Weights of a small GPT-style language model, trained from scratch on English Wikipedia: 4 heads of 64.
Each number is 128 + 32 x the weight over its row's rms, rounded and kept within 0 to 255. Layers, rows and columns count from 0. Numbers have three digits each. The size before them is the row's rms in percent of the matrix's.

# layer 10 MLP down (transposed), 704x256, rms 0.0503, rows 297-330, columns 128-191
102:068081092110089122107197162128141157153132144117157114122133139095157078102146145147100124126105089093146139112145121117119152156154206126153160103148114127150100139164170187147138139075143100
099:166117098124115100125091131122111156106151104123108149107091114098157092103135136119158203025144124137084154112138185131149173154024100117120080061123076144115133156123103147105076091128110123
098:073130147110191110097121109115058155142164157156121142077107120157096047135119108189153172110129152132158158073097158142096119141152088147099115177162094102193114112083102092187144142111074075
100:132077199161141111123114191138136100122186116163162084081202152149124186103196167155140204108179111131129092086077130085107152074119127075147130150117075139102140155131166095172066115164118109
095:090082097110113098118099123127064065109065074110125095111091113111137098099122107179153135137099129097127127140162124180096102153075155075064085146124067179089139099102124102093131113134091109
100:119126097084139093142115097153162153107148158085096161060110135154077100070172068097200137105123119155162134143117148136085156066127095144100109088096127092135114122038077139157091116124109177
099:136108138112127111182103093055152095130144138091158111108072144115106114117153155124124074145062137119116163139055147102088125104133177174175130137115154118105091082111126169135121171113154157
095:195177076130145014136122130110092131125082126129190126154134111087142137116128053157135104161124136099138087071164158194057115110127174155126135145125150137074088060122114078153111114076079086
100:196173126147084105062100124119079114100124114121108132185152126128188114080149096079121139153175115150141145114160116108136100149153094146106155121101103083039172118089163070113085096085179174
101:142059213082119125143172099142115113102122103120153166148170105182164116102176148081101119113114099089166147141102144140121120144128149144156127113099131099078131106157165113046131133108058113
097:142125068118071103219153138097134152133124177112147176119075129078138136116129097107184143129142114154137085188103117098133075135134066159154126123101171118157090168177142118082133100172099149
103:108147097110173070118114161121155138125150144112143165168179120124191114138131198185125140119148146136106116121071138146147116095206181120135108188152115148122116153126163101110120160124184104
102:178076135100098138155090096118158101138110181096135144146112124141142192163136196088094127129076147155110114130075109130104184112108147160183122149132058136150158142201089127090164190171183130
100:125077094098099129046126110151152100141125145193143132129114101130160132074100111129179076112134113110111061087091085121134156114132108104148144144095169113142130122119159111088159110194142096
101:079071165167184092119084158119121148150131121153084141162110120140124081126135114152080089042095181153113062129135133143132149144153129097108164112102133184105091108040093168101126096095126205
103:144096163074123090094146142118134101132180165096088135072079176158130151119151123199202145117094116143181160189122069105128142234150129153150118114130117131137137064092119107108128145097120113
105:127121135130110123100097135113144155154082131099136165114134090161105163157135141068123155139140091172158118132060144168150130143114126140119099143096153116099114101175194149078109137109112165
096:115172125130158136186156153084135119095125117121132091128184108134145179113098094094111147134159144139152110167117150098084158152141141124081158136160103194149145102078084092116080112128148168
102:143144151113098144119159135121067174072175094151103118123090098128153126121091140191159148086119094127140121114136141108138139138122098070103113073121152145113157116131130122142181112152159126
103:145169139124122144202148160147077195144104166167202176112096165126115150125138103142173163149040212129093181158121076110127177166099139088119151107145097128140133126111077160193143109127131137
103:171098148168110148137094084098066110177103134106121163089109170084100122155123149120122062183118151167111144184172090181191111170090147174127198152131036159096170134101122120203130137128127142
098:110151065120151121103147087060164177082169139133142102196115132157092128117107099159106110112158112155091121059109148134122112128112177111103174124165097135150168174129145091078089096164191066
102:143183192139087109134114139116105158140129154102096110167157153140106139110121126180149113144116131127075129142142131126124179108168124080123096131166104095159095143053124094099135095128072177
101:135147153095116109110153111164118126183082126146159149121155150150105131130177127182173075129120120117123106111151107151116162122086080120172104154136178155167123106106172127148113159107131152
098:097095132111118070177152132149183121149159188182106094180143124126125125122115101055144091165160116104181172119141149153134095118128158134149114155142154123156118139172086124095093170139144082
097:171135183131143189145122047127153150055168116137181099105106136117195054120088147108110168096154192151132136112114104101203110120056099095115133190096144143132130182144155139128116157120119122
099:145082129130104150167133079137109137101167103140101117157165157087045082133119078149106134123113172156083166129139140161155136170081046105106152152102104105114124195149096134099100108172153165
104:134118112168140127146078039117150098134128126091181131122075172128119102139107105117158117136137092136068153168185183084136132170107152159086152138184148160121146199073108109117120136140181090
106:120128158117070107123135106123161115160118119116135098123108131105101113115111084119147110188173088196098146106128124147125142066145144156188160140128115130152164175158081135123113138129101123
096:083092192115145134107105165079147157159118143138107143186115130181174107120074105094169108157157156137133105186140048108136148142075122131172080161163079106167171162150062101139104061164139131
106:091135101129152073144114150146092099135138149177129094181101122074121092102074126141176139108151119115060137177065137162149155120093151157117148161108114187094118144166145070123109110080182163
096:136091127129131137127135150140130144114123141175127093167149065155074096090102181130087128069156116168136106074159126056172197141161128102118140148158119097152142113109116153132134096127149117
103:088155124145156171144150102113195082195145076173150107134170119117056152172143159164144148103144136182177100100132124165151163094147097170174211087121127138177155083124126128140121116091060096
103:126102154074125135147197176131093076094131147085117076116165148136051136126175168121097125095074122163155066123149137091089156152102080159100093178139116124142087117156089126183126164127085153
# layer 10 MLP gate, 704x256, rms 0.0504, rows 298-330, columns 128-191
105:140105092162139097128142102121073175129097137158121108198101119153167074122100141145082163108074096125126170137083178107083129173141096133116133127092078141168132183146096189113099156151172113
097:161175092139108190172084146121071111114104176117118094014143157157057160112179089119141152083064122124036106123100068100108133088138144149174124093171132141100149135132066147080104150192147137
103:120133091101147122162115124114160082158114179163119101084189094087100151117155137117159147125095102128093077175099137118091191153111116146117134093132100158103092145121141126134172184111165179
098:166102198087075144171090095106113162129141182091159111083159087095215091072119050172112163123141108104104201153137147119108108092134115091115107063123141172162142162113116093138148120142087079
099:095143117181080177141086121087126123099078131167084147108092113140117149099129158168131147107111102091103126142157186080129064117161086140132177127082082121079126113142159177115099130147105104
095:128175108077139126140144156070190131074133156127093175088111107134108150133095131103155078132107114141156125163102134214069170115084123158150138071098107127143136108142128122136122195064105172
098:093091147116118154138158126171130091125155116112174175155145061113143114098123188089095076151145107141161105156153078116099100129146166130116090152095147117125112096133120149113110113147168164
101:057142149145173121184106175141167183119143116120141135089111112171129123071064123087098188037143126137150130161120159042176140137116138125119209130133126146107099165142115098122164166061083113
098:178123140112144156126169127141146123157126101171166050112052153108075136138058091113120149166114143176077065169115081129146074152138149140154211169075109187126170161224150080083128083123134147
094:040112163151097153077114110163191133076109138091076162090168126078112106139123129143133150143115150115144138111085151099097184116161127107135124177125097094133131087100179173207096115128120097
096:106086164122114121077137142089164108161128160180122118102153146140148122151127141140116109151113146129095149164143142161119146148121091163179091148063161135110082134127171083148178079131100150
098:204077140124133152116073157159149154171150131164133107142146131156102146208116109093085159120086067109173143158165122125114137149150150101111157123128141111122134128112171111187134076163121122
098:168111140110115162125154100051130104093099031109148139086149079129124067116122152104160134131093126117127196105130081163116159136162166142098112165145103136075159117114132137160099110141171111
108:174135128123144168153055106073143065123122073149119058089117136164095120051128110095077129168128110089131157124103148128074126114064112146121084145101120126127098125209085169127141146156079115
100:122135101088039119123120116159121064095114177105091141093130093112145164137155098162173075123108164089167118191125100141113175159156132112152073067139081117101153088151166165132095137156071136
106:172159088177090118108116145111132086087144190100156075048149143133108149122135141114105115093078149126120156103132080143126157123153138180147112138114159162087157090156053133112136169130133124
099:088100133116149155117091134148165114105125136149165121067119167133041072126150067102165106083120108123081130140105114154192151133143204163117089164131145110113128132138152123148166129110137118
096:114144136115167139102166132105063118129107102088102118099115069123094136141103120106116178117140091085124165125141119115230104076119128089085134090062098122084083081102109161186071086139164045
104:117130176145147096117076144106107183147063075118129137092127097100131145132079090108109172113111184135167175156134090101114117145078118131110104115169134155080130160145037167147132136151137109
104:081114132128099145203083150073164173168147158071112065095112153102103129135104085133114132098169155139127125142137085130107145117155178148112150123135054114119083095159121150169117172144138088
098:167145117154073157145207117124105143115116098080153128112154065098025168146149123091118138091097174136100102068134117113144100152121078192136159183128194167142150099114119132157137143146097147
109:119077113186133189171180067108142149234161141124110109075119142205166121103122136110142132183148181106119134112135132138145134115113087101118117056089185115159138113132106089112075134176143144
102:140191075105129140142079134166213155092163107149149131100061078122173112181117147070116132143187113149094087146122147131130061142133096161124174162081138131076128144143188145187101122155139191
101:168138155161166141137145116173135160187107110158135145135132128114119085165119171151173113085165132144100056123131139134140104162108141156136161105129057138131062129087131116146121110156178116
097:139083132095139079114125086093135156102087179114148134063135124106177095097098106148152119142168096070168064079165118128076120236193104130152100097092101157169098074125081168131101085163166114
097:146136135151122074146121086103132165109218151173156119081104097169158097157128148165093083085112127105126111115101168138196130076096104170153116189092175167106140089161118129108104088104081113
104:145090163143085142096165154142143152148099073159162144109083119087191131076222079093147188146194134095166076083069131088096134159122137108131115130149106174141150147165199145125083143101137121
107:138050124135130145146158152102120090195100134171045125149120129086087065165088137144169112159112097113130156104094128167177154144115149165128141150143188102134131072173102176196129147055151147
092:128138091128114147097134105146120140142103184096115138092097127174172100123153150065122121169159129093095121088067154106169157100129154113125119166155121126152111165144094131082130163127132136
097:117120146071104137185183149082196207170153113171123136094157124124140107086160134106126125166143118118074124159060153108115109186100140106087107057109121140114129120117139037140142175146099092
099:125182126167143158070090138120143181108165109117057108115121107155176167161144118144185139144147102091085176172127138138126075105100110172138106112127156119046138154112081101118099173114087134
104:099129153120199160131116079118135160151169105119103153108125127159138091147127151131140219140131131104142139131086148109157120178158123121123135086159186159115142213099163174103140110106127175
100:108113191166074124132189155181145162152126095115116153117170062119109174140135115129147175117155116068121109137163052097122205096068112124066113095142100174147071154142142133154149106145156151
# layer 10 MLP up, 704x256, rms 0.0505, rows 298-330, columns 128-191
095:113149103133115122051083095137114117109075091090145131061086133139110127157082150120144103104172108128134110178152137142134154114119102125174120144120111104180102071093116135142047136083121150
098:130157141162101129118115120093173102190159109152103142131137053102111071151172082179102157147181134098089114161108141133107103174026153112131156080128142108125199120108131152160069135088158116
098:104121113112119163130154120082080061092104133128144175156169142098188108136110129131136119166116146142104089106133169140114173155143125106118116147092111118082141103078085168105131122080142121
099:121083089087152107159157069142108115168145198104086103126123098124159122095137127093111153099128128147081149119134135114126142155201115159178114119167148112072130149155099149049115140118171144
100:106133144143029090125127155105138159176102208156118128086133153109175145075130093144208138126130160144083118081149162153121115144113096097143113075104140156118113131064130108053073138173125054
098:110058172154044173139138144063180151133159105100127107158150125118139092108115129134055143103105068101157086099151140199133110104172102103120150130124146155201166134173126114121157128164144113
095:183111155097127144147114150188146049107137154093128152078158125133105132107109151052105176133067131139134163155065098086125135133141153142119161111156086130167090094155142155093186134113116116
103:133087118145142153143107172135143105110163116198140090083188116176062129147146110084076101078102105116147115167171151106114073152133199129133163157129136179174103084168138110085139128118128099
104:129109199156133127097146143143126192160143117111109165167142065142148135129135097097091152083185117089092105161130149174193118134103066142126153143137146092122161149135094117089115151122160083
097:127132091153069115099074094158146151118105113168207069112161158124190116092105157139117152155189143094128094141130162120148158158148108130089107105070141099124116136110169106181180071127155122
102:123158128121100090111107108105156140131141129148096104133181149120129107149157159187143153122094154081044118144085095099108187146198101109118170167132173118136137103109156118164120133105156072
097:098096141104094125116092159111196170118152133188082128140150164172150196136104166090141126120147134088124127157155084120072114110108156143156163146124124151103132119059135130163073141084137160
101:122121162098098115148160157169124132051131163103062161103057175063137134138097114104167096092127153128079089092108081147099099143179087105128169121118103166144090087128136176154081121165112124
107:088117107147080110136147159122153151099145167099153184121050172107177158168157127182145103080141098088093093133118181162112099148137138106125070128111139044112109128095138132087102099125132162
104:175094110094067131084141129172068074146104136138091158084127135101144155114118128123118085125106161186109128177111125100145128170168119113202112121093133110080186080131134108114132137145081079
102:143132134158112159153115111177097132184180160116167102145134121107100144080198134106103146179129132140110085156129155182126124179142198142127081175137155167102117084158159146137136088104097103
097:153118124133119134121163130132187085159183129139083154129194141126177110174141144110143111135109129147138159133166121108104148122093114103102123102155107117149183112111161116162090174129145179
104:132119104132128123118121076155155119139117156160086146066144079123160133146147154115130075109186150130133133147139158134169139113120085118145059136182149121121156103131151138097170156154113161
102:167139128038170106133121196156114167103159058134125106091158157129121139152142076134138155206124096110132160128093135164143107144110098158083192157148187165036097083099062100138129125142147176
101:111072163116085097115081146178148123144126123174119140153114153144086125158175152191054157135111101118165139175100139069133141135084166204110147185172147156174112079141120109178124204137137114
099:173141139153105107086141228102113104103155173147104134087106132146091104136177094108058158125104126061121137103115210133149143150130106156134128121105108156130131119052090158076106109146117103
108:169183130159129138092078102144133099140144134132113142104101058141116171147176093168128100135114154092104129112159162169138101154122070095119099095129111159167172150086111098102165148113154133
102:117095117165137155164109140156130135077147117139157171121096121124076139025170129107088099143146089144117125104212145104122127160133134121150095154082181117151150153071121136113142100152137168
096:108143150162099119129162083164123167132135168135098158127148164119119112148167134085132145148118128119091145152176149131201096098101141126118176169110172107149175118126106056170117074132138078
097:127133167135220171120090180135129133178106116144130114163153116086133137101109121165136133134104198139203133106149120104125111111079098084070165176106100135160094087152110133179113185127072146
101:166180172147176165081176147094142144140118204130170168105105147208136124189179163151146136070155164119172117172068142140161091162131105072152124099093167142140108125195103093101127089133072176
105:108141060154078113111087132138143104117167132101119126128113166167168158151127133121141172183080113169086167145182142147120100125124161134091139098127170152041117125114068045106086196129154102
111:109079165111108143123135153118132168085070116098055074188118149113173083113147053111147109124156138090114184076161141156137136074162108108152112157108129108175109125153150098115153156126164102
094:086098132183176186164110156103120133110136111163124134131124095098129166024099092114113134118081176144111139164143111146105144206091138135109154150129180108141069153130134095172131165124139125
101:120087155142099175207111102147066089175119119121070106085107125087069136133087104119132175163107141160086142195146111125173147110164130100179111113132131147104169135136146161066092146121141081
100:135164185178115110096104109134151204119108111140130124114121147136165172115114132104107100116130161121145095115099117142117106214110139098126156148100080154156137127117094079088175152103098088
105:068050156149155145135120163183132082145128132136097190163178167138134119202152121160161119163111136142184139125151103041144164112114069148103176204146078091102120122122149163151154104113189105
105:154106096123116107121197126134108128163159109098108148084096201162148077175173102092082151162070070166154113131112139073150153142152124125164171114180147106171148134174138129105084177089119127